Weights of a small GPT-style language model, trained from scratch on English Wikipedia: tied embeddings.
Each number is 128 + 24 x the weight over its row's rms, rounded and kept within 0 to 255. Layers, rows and columns count from 0. The size above them is the row's rms in percent of the matrix's.

# layer 2 attention key, 448x448, rms 0.0763, rows 24-63, columns 384-447
size [ 95  88  94  93  90  88  97  91  86  93  99  99  88  94  96  92  95  94  84  97  94  92  92  97  92  92  97  90  89  94 103  95  95  95  95  96  91  99  89  94]
[[135 187 139 118 113 152 105  78 138 126 122 105 117 110  90 118 160 102 122 106  98 121 171 128 137 108  95 116 148  86  83 133 155 142 114 100 105 149 139 126 158 101 127 144  99 134 190 122  79  86 152 192 155 138 142 108 127 124 141 134 108 185 194 121]
 [107 119 107 150 110  94 125 136 124 118 122 160 164 121 117 118 121 140 140 117  84 149 115  90 147 132 107  90 113 150 141 115 102 107 139 121  75 106 126 137 156  89 118 148 140 130 114 160 163 103 141 103 113 124 123 125 119 116 167 128 171 146 154 106]
 [105 134 127 121 120 172 131 127  87 120 119 155 119 152 110 119 156 110 102 160 128 117 141 202 103 109 155 110 177  91 124 152 123 145 113 126 143 130 152  84 162 135 136 148 169 122 112 109 113 131 125  99 132 127 145  93 118 141 128 137 117 145 117 130]
 [130 187 119 105 131 138 131 110 151  84 126 105 138 150 137 131 157 165 135 158 145  76 111 128 143  87 149  61 106 148 134 115 138 148 113 163 155 111 158 136  99 134  83 110 111 115 112 113 115 106  73 132 143 104 119 129 129  53 148 118 126 117 130 102]
 [152 172 110  85 123 132 131 117 145  93 187 141  98 149 166 157 135 101 167 204 114 127 138 156 115 119 129 126 153 123 136 163 202 148 136  83 129  93 159 133 118 162 121 166 155  93 147 149 120 151 103 123 161 154 144  97 101 141 129 115 119 134 140 123]
 [138 114 138 121  89 151  82 151 144 151 153 144 140 121 154 154 170 170 150 122 107 114 145 114 164 130 171 130 117 139  72 131 138  85 148 142 120 120 130 110 134 117 146 103 148 130 126 112 129 101 119 129 126 166 180 114 126 102 116 116  99 147 141 145]
 [126 102 132 174 144 130 124 132 119 123  96 155  72  92 126 113 135 124 175 146 102 160 133 127 101 138 110 154  74 124 128 133 103 142 182 172 123 102 127 148 145 136 148 177 106 134 111  98 132 159 127 125  92 126 121 125 128 124 104 121 117 107 122  87]
 [125 158 108 118 171  93 133  99  80 113 100 127 147 152 151 129 187 137 145 180 139 116 101 110 132 154 169 158 127 144 123 134 106 146 101 105 121 131 114 133 134 164 133 138  79 117 150  99 100 147 111 123 151 114 125 148 131 140 132 162 170  90 144 112]
 [119 142 131 145 117 113 138 168  81 134  92 154  87 102 140 130 133 140 190 170 125 144 149  96 141 129 161 137 142 120 177 147 185 159 134  96 148 153 113 145 109 161 149 121 109 144 107 121 118 142  93 108 165  83 136  76 164 179 133 126 164  97 113  60]
 [127 139 139 166 113  99 156 110 128 136 139 121 124 118 111 145 112 140 109 121 130 116 124 172  72  97 128 143  97 162  78 128 118 116 126 119 142 116 136 119 116 122 155 150 105 118 130 138 138 139 111 149  91 164 144 123 154 105  93 148 116 124 174 128]
 [120 128 160 132 122 117 136 161 120 123 135 135 137 106 144 103 132 154 200 121 149 119  99 135  89 115 137 125 118 133 137 153 151 127 151 142 156 153 136 112 141 161 121 136 141 130 135 112 146 122 139  97 156  82 139 104 112  81 107 118 132 133 120  89]
 [142 111 130 146 111 100 110 101 106 123 130 131 142 128  96 137 156 141 131 157 101 180 136 115 104  79  99 124 146  70  98 143 152 143  91 115 138 127 129 152 104 140 105 107 109 180 170 139 111 155 128 126 114  78 124  96 136 109 122 153 143 133 135 169]
 [122  87 110 119 131 111 126 136 129 122 108 129 114 131 165  93 115 103 135 178 153 124 155 138  43 168 113 134 107 138  82 128 108 187 128  95 127 128 111 182 134 145 162 113 136 126 113 123 164 175 123 103 147 123  70  95 171 158 141 160 140 155 138 144]
 [ 98 166 132  88 154 115 120 146 121 127  90 124  57 128  91 171 169 113 134  99 140 126 144  83  99 114 137 143 122  81 118 155 144 115 127 113 154 160 160 106 128 107 159 141 124 140 112 159 151 129 153  97 112 133 105 132 132 120 140 135 143 100  87 152]
 [118 137  91 112 131 155 125 127 129 133 178 113 119  96 147 127  90 117 101  84 108 161 139 128 114 124 128 149 140 144 176 117  76  90 144 154 101 151 126  93 159 109 105 111 115 120 128 140 116  79 130 111  82 155 152 122  78 124 138  89 149 137 134 149]
 [119 107 171 139 137 139 131 120 174  71 123 134 145 113 118 141 112 149 129  96 117  96 139 169 111 121 143 128 110 136  95 144  90  81 127 147 140 119 135 149 118 136 179 132 102 118 117 121 157 136 122 127 100 100 119 130 132 108 139  99 104 127 113 102]
 [108 117 137 128 109 150 112 123  98 150 134 132 145  92 127 100 159 140  86 161 131  95 173 140 151 115 134 141 150 102 145 168 135 146 144 148  96 118  67 103 113 129 143 131 140 122  98 166 150 160 149 121  93 147 134  94 182 152 121 149 118 135 122 139]
 [ 84  81 149 111 129 137 145 116 162 156 171 144  97  98 166 100 144 134  91 124 129 156 116 113 122 138 118 160 144 135 126 137 157 165 155 112 136 122 118  83 134 145 101 125 144 122 145 148  72 139 140 121 138 128 144  97 159 103 105 109 152 129 154 113]
 [163 106 131 131 127 116 110 107  86 125  96 124 147 168 108 149 134 121 146 127 111 119 172 118 107 108  91 101 126 172 151  89  97 136 110 139 117 114 156 110 140 148 112 120 169 110  92 154 128 155 136 120 103 105 126 118 103 169 130 133 161  96 139 147]
 [137 124 157 176 124 106 149  98 131 136 150 149 122 147 116 172 113 155 111 131 118  95 127  98 181 150 132 107 127  74 132 112  95 109 165 107 118 153 101 162 119 116 171 139 123 149 174 119 144 151 159 172  78 123 139 148 146 115 130  81 103 132 124 141]
 [129 128 142 113 143  93 139 133 154 160 160 120 138 128 129 106 111 145 139 144 118 118 146 146 165 126 104 123 138  86 110 151 171 128 117 133 159  84 115 108 165 104 140 126 127 118 136 153 106 157 108 146 157 123 145 110 115 142 111 113 138 138 155 121]
 [115 153 128 136 171 134 129 133 115 138 129 118 133 125 105 113 113 181 131 163 115 129  92 126 137 139 166  92 122 152  47 145 103 132 106 156 161 164 134 136 114 141 152 137 130 164 129 164  98 117 103 115 134 127 125 136 123 129 125 188 112  98 144  94]
 [134  94 136 137 129 154 145 177 130 113 164 160 127  96 130 101 132 122 145  94 154 109 129  86 106 131 158 140 148 125 152 155 122 104 130  94 142 148 132 155 122  94 133 122 104 122 121 128  79 123 163 153 150 127 104 106 115 131 159 129 164 118 131 108]
 [ 99 114 165 106 116 161 106 120 163 169 136  90 138 151 119 110 177 117 101 126 151 112 106 152 154 152 159 132 147 107 120  78 144 118 130 116  67 172 140 119 124 149 150 131 156 169 158 160 161 111 115 155 144 154 102 125 134 114 135  90 111 136  88  96]
 [ 85 146 165 139 164 103 101 128  94 148 145 136 120 105 182 122 154 167 163 107 120 170 167 153 133  73 148  70 115 121 161 136 129 113  87 152 141 157  69 113 153 115  93 128 120 130 135 115 116 119 115  76 165 139 159 123  81 139 153 117 163 124 158 152]
 [130 129 149 123 104 129 140 150 121 165 102 115 140 127 155 168 143 131 115 128 131 100  49 182 118 116 113 112 192 141  97 134  54 183  68 105 142 158 183 168  67 130 155 131 182  93 122 136 141  95 139 131 115 145 123 151 148 144 118 169 143 136  88 131]
 [113 125 130  98 102 145 142 121 112 156 130 125 115 157 150 142 124 121 171 138 141 151 159 141 111 165 121 136 111 145 104 154 107 155 144 151 104 148 117 109 122 115 121 147 117 149 179 113 105  87 148  93 161 106 156 131 108 136 108 105 100 139 110 128]
 [164 114 129 162 153 167 111 139 153 143 110 124  80 123 127  93 129 124 121 139  99 132 179 143 174  96 106  86 114 158 155 172 127 116 103 150 119 187 167 137 139 109 128 124 135 135 137 140 131 116 128 128 120 126 160 182 122 137 110 114 145  95 106 163]
 [159 129 106 113 126 121 132 148 162 147 117 167 130 139  97 142 108  99 165 115 153 174 162 145 137 129  67 143 159 123 102  94 109 122 124 113 129 144 114 110 158 133  66 126 173  99 130 103 138 164 151  87 113  80  98 121  87  98 138 137  94  84 132 142]
 [122 135 115 122 118 122 117 135 127 178 109 130 126 139  62  83 126 139 130  35 109 118 163 131 154  97 146 119 141 180 160 150 139 133 137 103 146 127 107 108 146 113 131 102 122 146 111 136  95  86 107 159 109  96  96 122 119 128 133 153 114 128 152 116]
 [ 96 112 135  74 141 149  83 117  87 118 125 114 145 103 144 139 148 116 131 130 167  96 180 136  98 131 141 129 118 165 153 119 110 157 130 164 123 127 146 137 135 101 150 128 126 136  85  80 156 123 126  91 107 140 113 108 115 129 126 132 138 140 107 129]
 [147 164 127  73 123 129 149  83  83 141 157  95 155 154  98 141  97 125 136 176 150 154 119  88  98 101 160  70 113 153  89  99  94 106 104 140 131 136 165 114 155 154 124 129 107  95 148 106 158 179 148 142 111 145 117 123 166 137 110  99 108 127 159 115]
 [161 128 132 110 146  96 125 147 164 123 127 113 107 157 150 128 145 125 144 112 164 134  99 113 140 101 100 133 162 110  96 104 148 152 109 155 115  90 146 129 126 150 114 103 107 151 139  97  89 155  75 116 126 144 158 121 143 118 150 119 104 116 107 126]
 [100 145 163 107 165 146 138 130 157 119  81 167 133 152 123 109 105 125 116 137 101 115  51 136 124 126 105 111 163 127 143 131 163 105 141  71 143 104 142 119 162 150 105 150 110  88 104  99 137 138 106 127 123 113 139  97  79 142 152  70 104 133 124  92]
 [110 146 115 123 144 119 126 148 118 137 134 118 124 101 137 117 160  97 141 148 109 147 168 120 132 110 139 127  81 143 145 150  98 116 128 188 119 152 126 133 160 106 110 141 163 149 128 111 136 151  90 144 137 137 126 124 117 169 136 168 110 146  98 129]
 [114  79 165 132 126 102 126 163 110 156 142 157 106 117 136 115 148 132 119 133 155 136 162 121  98 145 138 168 107 167 144 126 109 117 160 153 127 115 170  91 129 154 179 131  77 127 181 126 108  98  99 146  63 155 145 147 122  95 155 142 117 133 160 134]
 [103 144 152 147 124 136 166 142 127 109 125  94 117 164 161 145 110 142 148 120 158 132 147 132 133 138 134 102 123 157  96  54 145 126 113 129  97 112 115  98 157 111 136 124 165 127 115 127  87 113 162 106 113 163 103 120 168 163 102  98 131 107 132 140]
 [115 167 127 116 143 131 160 144 135 139 114  89 121 106 134 116 103 131 145 100 148  86 138 110 123 128 150 109 121 128 131 127 159 131 154 119 181 138 114 109 116 146 122 114 106 131 159 116 130 107 139 101 156 132 117 152  88 109 108 109  85 125 180 120]
 [139 108 120 112  97 157 164 146 108 121 150  90 184 106 136 104  61 138  99  78 190  97 156  98 144 121  85 140 115 147 150 102 128 136 153 128 122 154 123  96 179  86 165 100 120 142 119 170 108 157 144  69 103 133 137 123 124 143 103 127 126 101 121 141]
 [153 122 113 179 153  99 184  80 115 171 107  89 156  95 113 133 122 107 102 120 144 142 111 115 138 139 116 122 103  94  71  88 142 133 148 117 157 126 152 116  96 112 136  96 113 113 125 124  88  80 123 123 115 183 162 109 142 118 115 196 132 115 149 151]]
# layer 2 attention query, 448x448, rms 0.077, rows 25-63, columns 384-447
size [ 92  94  91  98  97 103  88  84  91  97  98  90  89  93  86  93  89  87  91  95  92  95  91  94  91 100  93  93  97 105  96  94  96  96  90  96  98  89  96]
[[136 122 137 108  85 137 146 106 162 130 121  98 107 109 129 146 189 142 157 148 104 113 123 165 137 149 129 135 136 114 136 188  74 104 145 140 150 113 129 142 135 157 106 134 148 131 143 124 170 128 135 106 125 125  80  99 146 152 146 141 117 127 133  98]
 [101 142 134 146 155 104 130 105 150 108 108 128 115 109 130 111 135 117 163 148 106 147  95 117 129 100 144 164 172 114 165 143 173 145 105 113 164 150 130 127 139 123 137 133 111  84 115 120 143 125 145 133  91 163 140 112 114 173  83 120 127 147 136 111]
 [135 117 151 134 158 108 157 158 151 109 134 143  92 163  84 209  99 155  74 137 133 102 108 106 128 121 134 125 140 111 125 131 126 139 134 109 140 127  95 109 100 138 161 148 104 110 100 121 153 143 157 112 122 135 145 110 144 106 156 147 148 132 132 147]
 [156 135 137 137 143 156 134  96 113  99  78  94 121 114 120 152 122 109 113 154 108 149 119  59 172 130  82 123 112 121 103 117 144 113  62 140 149 131 118 156 130 129 147 120 142  88 119 121 174 123 141 116 109 124 111 146 138 133 167 106 159 169 140 147]
 [147 119 120 135 139 141 106 136 127 106 134 138 157 162 129 101 177 154 116 140 132 151 123 161 121 142 120 121 165 132 112 147 133  90 101 106 175 136  90 116 161 176 153 115 117 159 128 125 148 112 128 156 132 116 125 118 157 134 133 129 117 126 104 153]
 [120 115 118 118  95  92 117 123 123 158 155 115 116 147 138 166 104  88 129 164 125 134 129  74 128  98 126 106 140 136 152  95 112 108  56 129 109 103 145 121 158 130 105 119 134 158 131 130 154 143 129 128 107 121 137 162 126 186 139 134 108  93  91 171]
 [130 123 117 100 107 185 118 102 163 107 134 151 114 133 162 123 118 121 118 102 138 141 180  98 136 156 112 108 126  98 142  87 156 143 118 135 101 130 136 131 154  78 149 121 172  83 110 117 108 106 153 156 128 167 101 112 167 154 105 105 120 156 122  88]
 [124 129 161 126 151 130 147 116 115 138 109 136 101 115 103 136 105  98  90 121  85 126 186 128 119 144 135 133 147 135 109 107 137 194 116 124 148 145 154 165 121 104 130  99  93 169 108  89 157 125 126 160 123  85 135 143 124 102 101  99  95 142 149 142]
 [116 111 112 125 155 162 105 123 111 106 125 129  82  99 168 127 119 135 165 116 107 104 184 162  60 116 111 126 113 131  99 131 110 172  86 162 133 141 139 131 137 104 166 107 179 121 133 122 161 106  98 164 150 122 111 148  81 107 139 193  94  87 118 145]
 [119 134 134 161 118  87 112 100 123 132 148 125 124 112 143 127 138 135 108 147 106 133 106  99 158  99 142 140 139 167 137 135 155 122 143 148  90 135 130 137  82 101 147 143 127 116 155 108 128 119 126 161 138 135 133 152 174 138 176 125 109 178 167 116]
 [ 94 134 118 112 114 111 123 111  80 137 147 127 124 118 127 131 104 124 108 154 105 111 134 104 144 113 117 123  76 138 105 131 122 117 148 110 148 139 154 107 173 111  92 116 103  85 111 129 171 120 115 115 153 128 107 181 152 151  97 121 136 118 180 148]
 [124 128 145 162 107 132 126 103 137 150 110 105 136 124 136 120 112 160 153 116 122 173 114 153 119 136 161 148 157 114 142 126 151 206 100 106 126  98 123 143 144  87 100 138 139 151 134 111 123 126 109 154 106 178 144 129 150 127 164 113 138 103 121 132]
 [127  81  86 146 161 134  96  88 134 127 146 111 162 156 135 151 129 104 137 144 145 108 163 104 133 168 135 147 138 190 124 153 128 104  90 115 110 121 101 108 152 149 146 137 123 146 142 123 151 125  96 132 139 131  92 130 121 116 117 155 107 135 138 138]
 [107 149 127 126 166  60 142 107 136 160 155 125 148 144 115 110 146 203 114 115 149 140 149 162  84  86 133 102 175 153 122 120  71 149 109 127 170 119 169  98 134 141 188 119 111 101 164 138 117 120 141 162 153  66 131 149 118  94 115 111 182 111 121 125]
 [149 121 121  88 120 144 117 114 123  94 146 154  83  95 147 114 126 128 115 158 119 148 118 125 126 147 171 124 114 102 120 133 103 166 152 141 173 138 134 130 120  99 129 154 123 161 140 139 116 104  94 128 134 130 147 123  95 115 127 162 117 134 100 155]
 [130 147  91 118 109 172 150 123  86 100 125  95 147 131 115  76 133 111 123 154 125 145 177 121 130 151  98  92  89 213 131 144 167 105 123 147 108 130 146 104 130 139 115 112  76 148  92  77 115 138  63 126 155 104 115 161 136 141 129 119  83 153 132  89]
 [124 143 156 144 139 131 127 117 138 117 129 135 150 153 139 136 128 153 130 161 107 119 120 167 106  69  92 120 161 136 127 110  81 133 109 144 112 141 131 131 114 146 100 127 121 122  98 159  96 142 132 146 135 112 139 194 125 139 132 118 113 143 130 179]
 [127 143 117 149 151 108  97 151 126 109 137 122  57 137 105 154 115 135 126 135 114 123 135 181 146 125 139 140 144 120 157 132 155 116 135 130 106 151 141 134 109  98 143 142 151 110 102 120 149 156  85 108 131 118 150 140 131 140 127 114 113 139 121 143]
 [126 168 123 128 153 100 127 104 128 188 118 109 143 120 161 144 157 113  91 157 122 109 168 100 139 144 140 150 120 134 144 105 112 119 124 108  99 148 177 101 189 140  92 111 107 137 122 117 115 156 127 122 119 127 149 146  94  65 122 121 134 121  91 126]
 [118 134 136 165 115 164 114  86 121 111 128 148 146 114  99 122 133 101 148 144 154 151 102 118  75  97 148 144 146 142 121 150 134 151  89 111 115 106 154  94 148 168 106 132 120  94 147  99 146 137 120 164 118 141 134 125 120  82 126 156 143 128  99 142]
 [137 131 149 124  69 134 130  83 129 126 122 144 140 102 133 110 120 160 150 125  89 127 145  86 125 123 132 192 103 103 130 151 110 134 169 122 138  86 132 115 119 113 104 136 122  94 100 127 159 104 130 122 127 164 140 145 172  89  98  85 129 139 116 126]
 [125 117 111 133 101 136 119 120 150 142 132  86 164 147 141 175 158 116 143 116 127 166  61 140  94 140 134 123 144 103 119  89  63 113 117 128 155 138 131 100 121 154 152 126 154 164  97 125 147 126 136 105 126 179  91 109 161 159  87  97 124  79 120  96]
 [151 138  88 112 139 100 162 153  98 162 167 138 139 128 139 100 102  90  84 150 100 137 136 141 128 118 151 120 134 147 105 117 141 180 187 134 102 102 114 107 131 155 123 118 159 156 152  86 147 123 143  95 121 116 109 174 119 181 107 111 120  88  83 121]
 [178 139 113 156 116 113 116  99 108 152  93 153 153 142 123 129 148 113 137 154 153 153 157 100  93  74 107 163 109 153 138 124  84  88 159 149 141 127  89 115 138 158  96 105 109 115 111 120 143 171 166 171 134 154 153 158 136 123  93 104  86  89 131 135]
 [119 117 125 106 113 106 117 144  85 106 123 133  73 127 126 108  64 182 142 129 106 130 173 142 129 160 140 144 125 122 101 125 104 180 179  87 145 133 124 103 113 148 135 145 140 144 124 135 120 118 113 145 147 150 118 107 136 161 151 147 128 140 166 133]
 [147 105  95 143  69 120 108 121 137 114 151 144 166 131 144 122 166 148 105 108 112  96 101 127 161 131 125 106 114  92  99 133 110 151  83  86 105 110 139 146  94 121 132 142 113  92 119 117 130 118 116 104 152 120 111  87 158 135 150 156  92 164  85 137]
 [130  79 133 143 137 144 142 149 121 131 118 101 113 147 126  87 113  84 162 108 128 104 143 136 120 103 162  94 156 124 125 164 144 103 118 140 112 114 144 110 162 152 151 125 118 136 175 156 109 151 137 109 118  98 137 145 118 144 125 151 155 109  63 120]
 [106 100  96 121 144 178 156 126 147 162 158 104 112 148 144 169  84 134 160 119 142 146  95 160 137 107 159 129 123 116 150 140 126 121 132 119 107 166 101 118 128 101 168  87 122 164 114 162 150 161 133 130 179 120 151  98 129 162 137 133 125 154 135 142]
 [121 160 112 147 126  87  93 139 140 110 132 120  98 148 165 119 124 119 132 156 149 134 139 119 125 132 111 161 115 108 130 123 122 146 164 161  91 114 104 122 109 194  98 167 142  99 109 101 127 125  91 135 129 111 132 118 122 128 148 132 193 126 152 134]
 [ 97 119 135 130 124 108 169 145 130 119 132 120  99 135 119 150 151 119 126 157  90 137 218 131 118 141 124 145 112  85 137 138 105 130 131 106  84 129 146 171  97 102 152 126 112 139 101 104 108 154 152 129 137 116 122 149 144 149 162 146  90 123  99 154]
 [128 114 126  88 119 164 134 111 131 143 112 140 108 150 125 132 144 154 160 187 108 152 127 168  99 133 143 122 106 124 117  68 123 138 113 128 140 110  93 119 179 108 114 115 153 158 140 138 193 115 139 165 126 143 152 158 146 145  80 139 174 104 128 127]
 [114 139 108 155 152 165  77  86 134 127 141 179 152 129 111 122  81 104 105 172 157 163 124 138  94 140 120 144 130 115 113 118 122 101 122 144 127 139 155 124 143 110  86 116 141 138 123 111 175 138 107 127 137 157 112 148 102 150 129 127 113 109 135 124]
 [152 115 124 119 114 145 124 124 162 164 150 112  98 143 108 147 155 110 129 117  99 115 103 164  92 152 125 103  99 148 159 149 139 121 124 103 131 144 115 153 115  99 166 111 110 131 116 139 151 149 123 159 175 133 105 148 177 102 116 138 112 186 137 149]
 [110 137 120 120 151 113 138 171 166 168 128 101 137 152 162 139 108 138 120 146 114 148 109 119  96 118 123  88 121 156 156 110 112 125 106  93 132 112 112  90 106 133 101 125 123 131 137  92 128 119 147  75 104  95 126 134  95 108 178 139 137 125 129 137]
 [160 119 167 154 147 135 116 114 185 118  52 143 103 115 129 136 129 124 178 142 115 151 124  67 144  83 145  90 135 147 142 112 168 123 118 126 146 111 130 106 130 164 102 107 128 127 141 141 133 159 137 156 108 143 112 155  99 121 106 100 129  86  91 103]
 [110 140 107 132 200 132 182 101  87 144 161 128  92 148 119 134 118 169 150 142 114 134 141 153 127  88 124 159 144  94 120 117 120 134 171 116 118 163 152 150 145 166 126  84 121 126 113 160 148 162 170 160 157 140 133 128 118  98 139 128 126 160 126 134]
 [164  96 123 125  99  99 151 121 142 114 116 146 115 126 167 152 141 129 161 147 142 135 103 158 122 125  87 123 151 150 116 148 141 115 147 117 164 101 135 119 132 114 142 159 177  82 115 151 130 100 121 125 155 111 145  89 112 127  60 162 142 126 120  93]
 [131 174 100  99 153 115 118 101 109 159 120 122 128 137 169  82 171 102 117 135 120 115 173 165 126 121 132 115 149 122 133 103 109 147 177 172 118 113 157 170 100 117 113 102 120 149 144 131  80 113 105 163 146 134 151  89  70 133 128 139 132 142 112 137]
 [109 128 117 106 131 153 130 128 147 118 106 153 135 119 131 156 148 163 175 108 156 148 144 117 112 128 123 125 102 143 113  97 110  87 159 159 132 133 127 130 154 169 184 123 128 113  85 129  58 140 102 128 136 138  81 119 136  89 137  99 122 145 140 120]]
# layer 2 attention value, 448x448, rms 0.0855, rows 0-12, columns 384-447
size [ 95 102 105  99 107 102 105  96 102  93  89 105 103]
[[ 93 126 121 133 132 110 147 123 146 141 105 146 135 127 143 123  98 122 130 122 137 125 147 122 127 124 154 126 160 108 149 118 162 100  77 137 112 177 110 123 139 128  70  99 133 107 145 153 173 123  88 164 132 157 125 151 126  98 120  96 154 103 143 127]
 [129 122 181 114 179 154  99 142 100 142 118 122 140 136 106 124  64 111 115 139  82 126 182 147 118 128 124 177 148  75 186 158 120 118 147 145 133 158 144 134 137 117 135 114  85 144  84 124 131 140 156 134 129 128 126 165 131 171 135 120  94 138 124  96]
 [141 136 141 167 164 153  96 139 101 176 116 131 135 119  87 113 126 144 166 147 107 133 148 136 113 122 106 116 128 130 137  42 147  97 135  98 123  90 127 133 120 137 148 127 129 127 113 173 130 120 130 136 106 142 133 127 118 130 185 117 139 153 121 121]
 [138 163 121 108 117 146  87 129 186 145 156 102 147 137 123 138  87  98 128 123 118 160 158 129 166 115 155 111 131  79  75 145 128 122 134 114 108 128 122 156 143 163 120 117  96 118  83 145 101 161  83 167 222 139 113 130 149 117 103 122 124 131 130  95]
 [117 137 131 112 107  98 194  92 118 116 152 122 147  99  93 119 127 159 144 130 116 113 142 113 155 129 105 159 143 147 134 115 124 176 146 129 136  75  94 118 135  95 155 171  96 117 148 139  87 137  86 128 121 135  71 116  86 139 145 115 122 107  96 180]
 [112 109 110 128  87 124 183 116  97 137 133 146  98 219 142 110 112 139 136  91 112 115 115 134 119 115 118 129 127 141 167 162 118 111  97 147 134 151 104 150 106 133 139 113 128 136  92 149  85 150 155 111 116 156  79 142 144  99 127 180 143 172 167 121]
 [128 132 154 152 121 156 117 115 144 146 105 154 128  92 129 159 138 112 168 118 103 148 152 148 108 120 147 162 163 141 176 185 129 157 152 154 125  94  89  88  90  82  87 143  53 158 128 116 166 170 148 199 106 160 111 118 112 160 154  90 157 145 138 150]
 [122 168 141 150 157 128 111 111 121 125 122 108 120 131 129 135 149 142  78  95 116 147 130 145 155 146 110 122 165 140 140 114 135 160 125 154 134 153  94 114  80 161 138 100 116 136  99 106 155 160 121 120 148 135 116 136 148 135 129 113 102 125 122 125]
 [152  85 166  95 100 129  97 127 143 137 121 118 128 137 127 152 154 108 129 101 154 145 155  97 115 118 154 154  91 118 129 142 119 111 116 112  61  87 118 120 140  63 152 174  96 138 139 127 146 154  79 115 141 111 142  43 101 133 135  94 113 109 107 141]
 [ 96  94 104 111 114 101 181  96 142 151 157 164 140 115  69  96 163 152  89 138 147 126 141 143 145 115 104 118 117  96 101 135 135 129  79 151 158 133 136  99 103 121 137 110 127 123 114 131 135 129 112 147 124 167 127 147 125 132 138 119  86 112 112 151]
 [152 114 136 158 124 143 149 113 164 106 118 194 116 127 137 177 130 152 169 111 145 133 136 162 128  95 147 111 183 116 140 142 138 124 192  98 102 135 110 177 114 119 111 147 126 104 108 109 156 189 165 141 113 164 133 142 159 168 147 134 161 101 142 105]
 [123 123 101 136  93 167 128 128 130 134  93 162 141 165 109 102 154 125 132  84 137  92 156 107 143 144 122 116 134 146 146 110 122 106 116  84 114 138  91 186 126 147 137  93 167 154 159 141 132 166 149 155 126 125 124 171 149 178 158 108 132  96 143  90]
 [119 117 171  97 115 153 148 112 164 138 139 152 103 135 121 157  99 111 170 115 114 147 125 123 129  90 141 103 170 121 175 145 130 126 142 107 119 132 132 112 155 105 152 130  74 125 132 133 145 106 119 132 136 134 125  92  92 156 146 111 123 145 117 131]]
# layer 2 attention output (transposed), 448x448, rms 0.0779, rows 0-12, columns 384-447
size [ 99 103 105 103 104 100  92  96 105  97  95 103  98]
[[151 106 102  95  95 133  87 181 124 127 133 125 124  97 122 171 101 132  90 162 135 136 134 146 133 135 125 126 116 123  85 149 119 135 121 135 149 122 165 143 116 146 159 176 159 115 148 129  98 135 133 119 123 120 126 140 135 149 169 157 155 116  75 141]
 [143  73  94 118  91  64 129 124 112 172 145 153 118 133 180 120 133 117 110 137 157 130 113 103 137 105 177 132 104 100 124 125 102 140 138 144 113 126 113 106 140 114 115 129 165 123 137 151 148 168 141 119  91 122 115  79 118 126 119 116 174 150 100 190]
 [126 123 111 128 140  97 124  99 142 128 125 173 152 170 136  96 138 110 158 150 112 138 118 107 105  92 140 119 140 116 114 136 130 107 118 110 165 178 105 126 102 145 133 132 127 149 133 104 167 159  97 130 139 149 142 123 151 120 129 115  73 100 140 159]
 [154 136 125 130 105 140 141 109  99 111  84 160 112 139 128 157 105 141 159 137 130 125 149 113 119 168 103 142 145 155  78 156 100 162 114 151 136 117 202 126 165 134 129 114 130 141 135 191 145 108 112  85 135 126  91  90 103 129  99 130 142  71  72 126]
 [134 143 147 119 123 147 108 107 117 109 180 106  99 117 122 126 121  98 145 134 170 117  71 152 100 130 156 106  86 108  80 115  68 105 133 121 121 115 170 121 107 151 120 155 116 141  75 135 160 119 150 120 168 147 134 128 167 115 130 129  94 129  98 129]
 [159 139 174 122 124 106  61 141 104 151 130  86 195 119 123 162 140 135  98 125 128 136 132 114 130 134  68 105 102 126 114  70 139 109 120 116 139 122 112  99 137 132  95 122 109 145 160 119 151 155 125  92 138 115 135 145 175 187 151 103 109  97 143 130]
 [129 109  95 136 123 109 134 147 134 135 158 108 142 122 117 127  90  92 118 132 157 106 122 130 121 129 116 156 105  95 121  99 133  99 158 108 138 149  84 161 113 168  96  98 146  96 122  91 139 148 165 139 121 125 164 114 126 123 105 138  96 110 133 140]
 [ 99 132 114  86  95 144 104 157 156 114 187  94 113 107 148 127 156 109 104 139 122 139 160  94 130 149 137 136 132 101  99 165 159 144  95 158 120 121 130 118 148  65 117 121 144 153 153 118  95 140 125  98  75 100 125 129 144 153 121 128  94 108 105 147]
 [120 136 110 154 107 129  87 111 150 171 135 136 130 129 112 131 120 153 144 149  76 127 101 122 134 156 117 142 127 117 159 117 111 154 108 109 138 115 120 121  97 154 120 157  85 113 103 109 109 114 142 134 149 181 101 143 145 141 147 124 109  92  93 117]
 [106 124  91 109 143 151 119 117 115 116 108 164 132 113 150  73 101  94 145 136 194 123  86 125 146 144 141 155 128 131 108 122 164 110 161 111 115 119 103 166 127 118 131 132 135  94  99 146 127  98 128 124 168 103  90 144 174 143 103 119 159 161 135 116]
 [102 141 118 161  97 120 135  88 155 105 131 133 138 149 120 112  96 166 122 119 127 133 189 150 109 132 102 127 138 145 102 148 119 134 133 170 143 146 156 121 112 167 118  99 128 140 120 110 125 158 123 130 143 158 148 106 136 133 172 112 120 108 128 125]
 [123 131 137 105 128 137 142 103 108 174 122  95 139 124 138 147 177 129 128 165  97 112 133 162 107 127 132 118 142  94 119 108  64  93 158  92 128  92 139  92  96 131 145 134  83 158 132  98 136 134 139 134 156 132  79 117 121 138 116 199  96  80 134 144]
 [118 106 125 123 124 101  85 162 107 116 139 156 118  94 126  89 132 105 125  84  95 116 128 150 122 138 116 129 149 140 139 140 111 107 106 160 131 146 102  80 136 153 108 136 142 149 111 134 102 152 164  87 127 127 138 116 167 104 107 153 138 121 129  97]]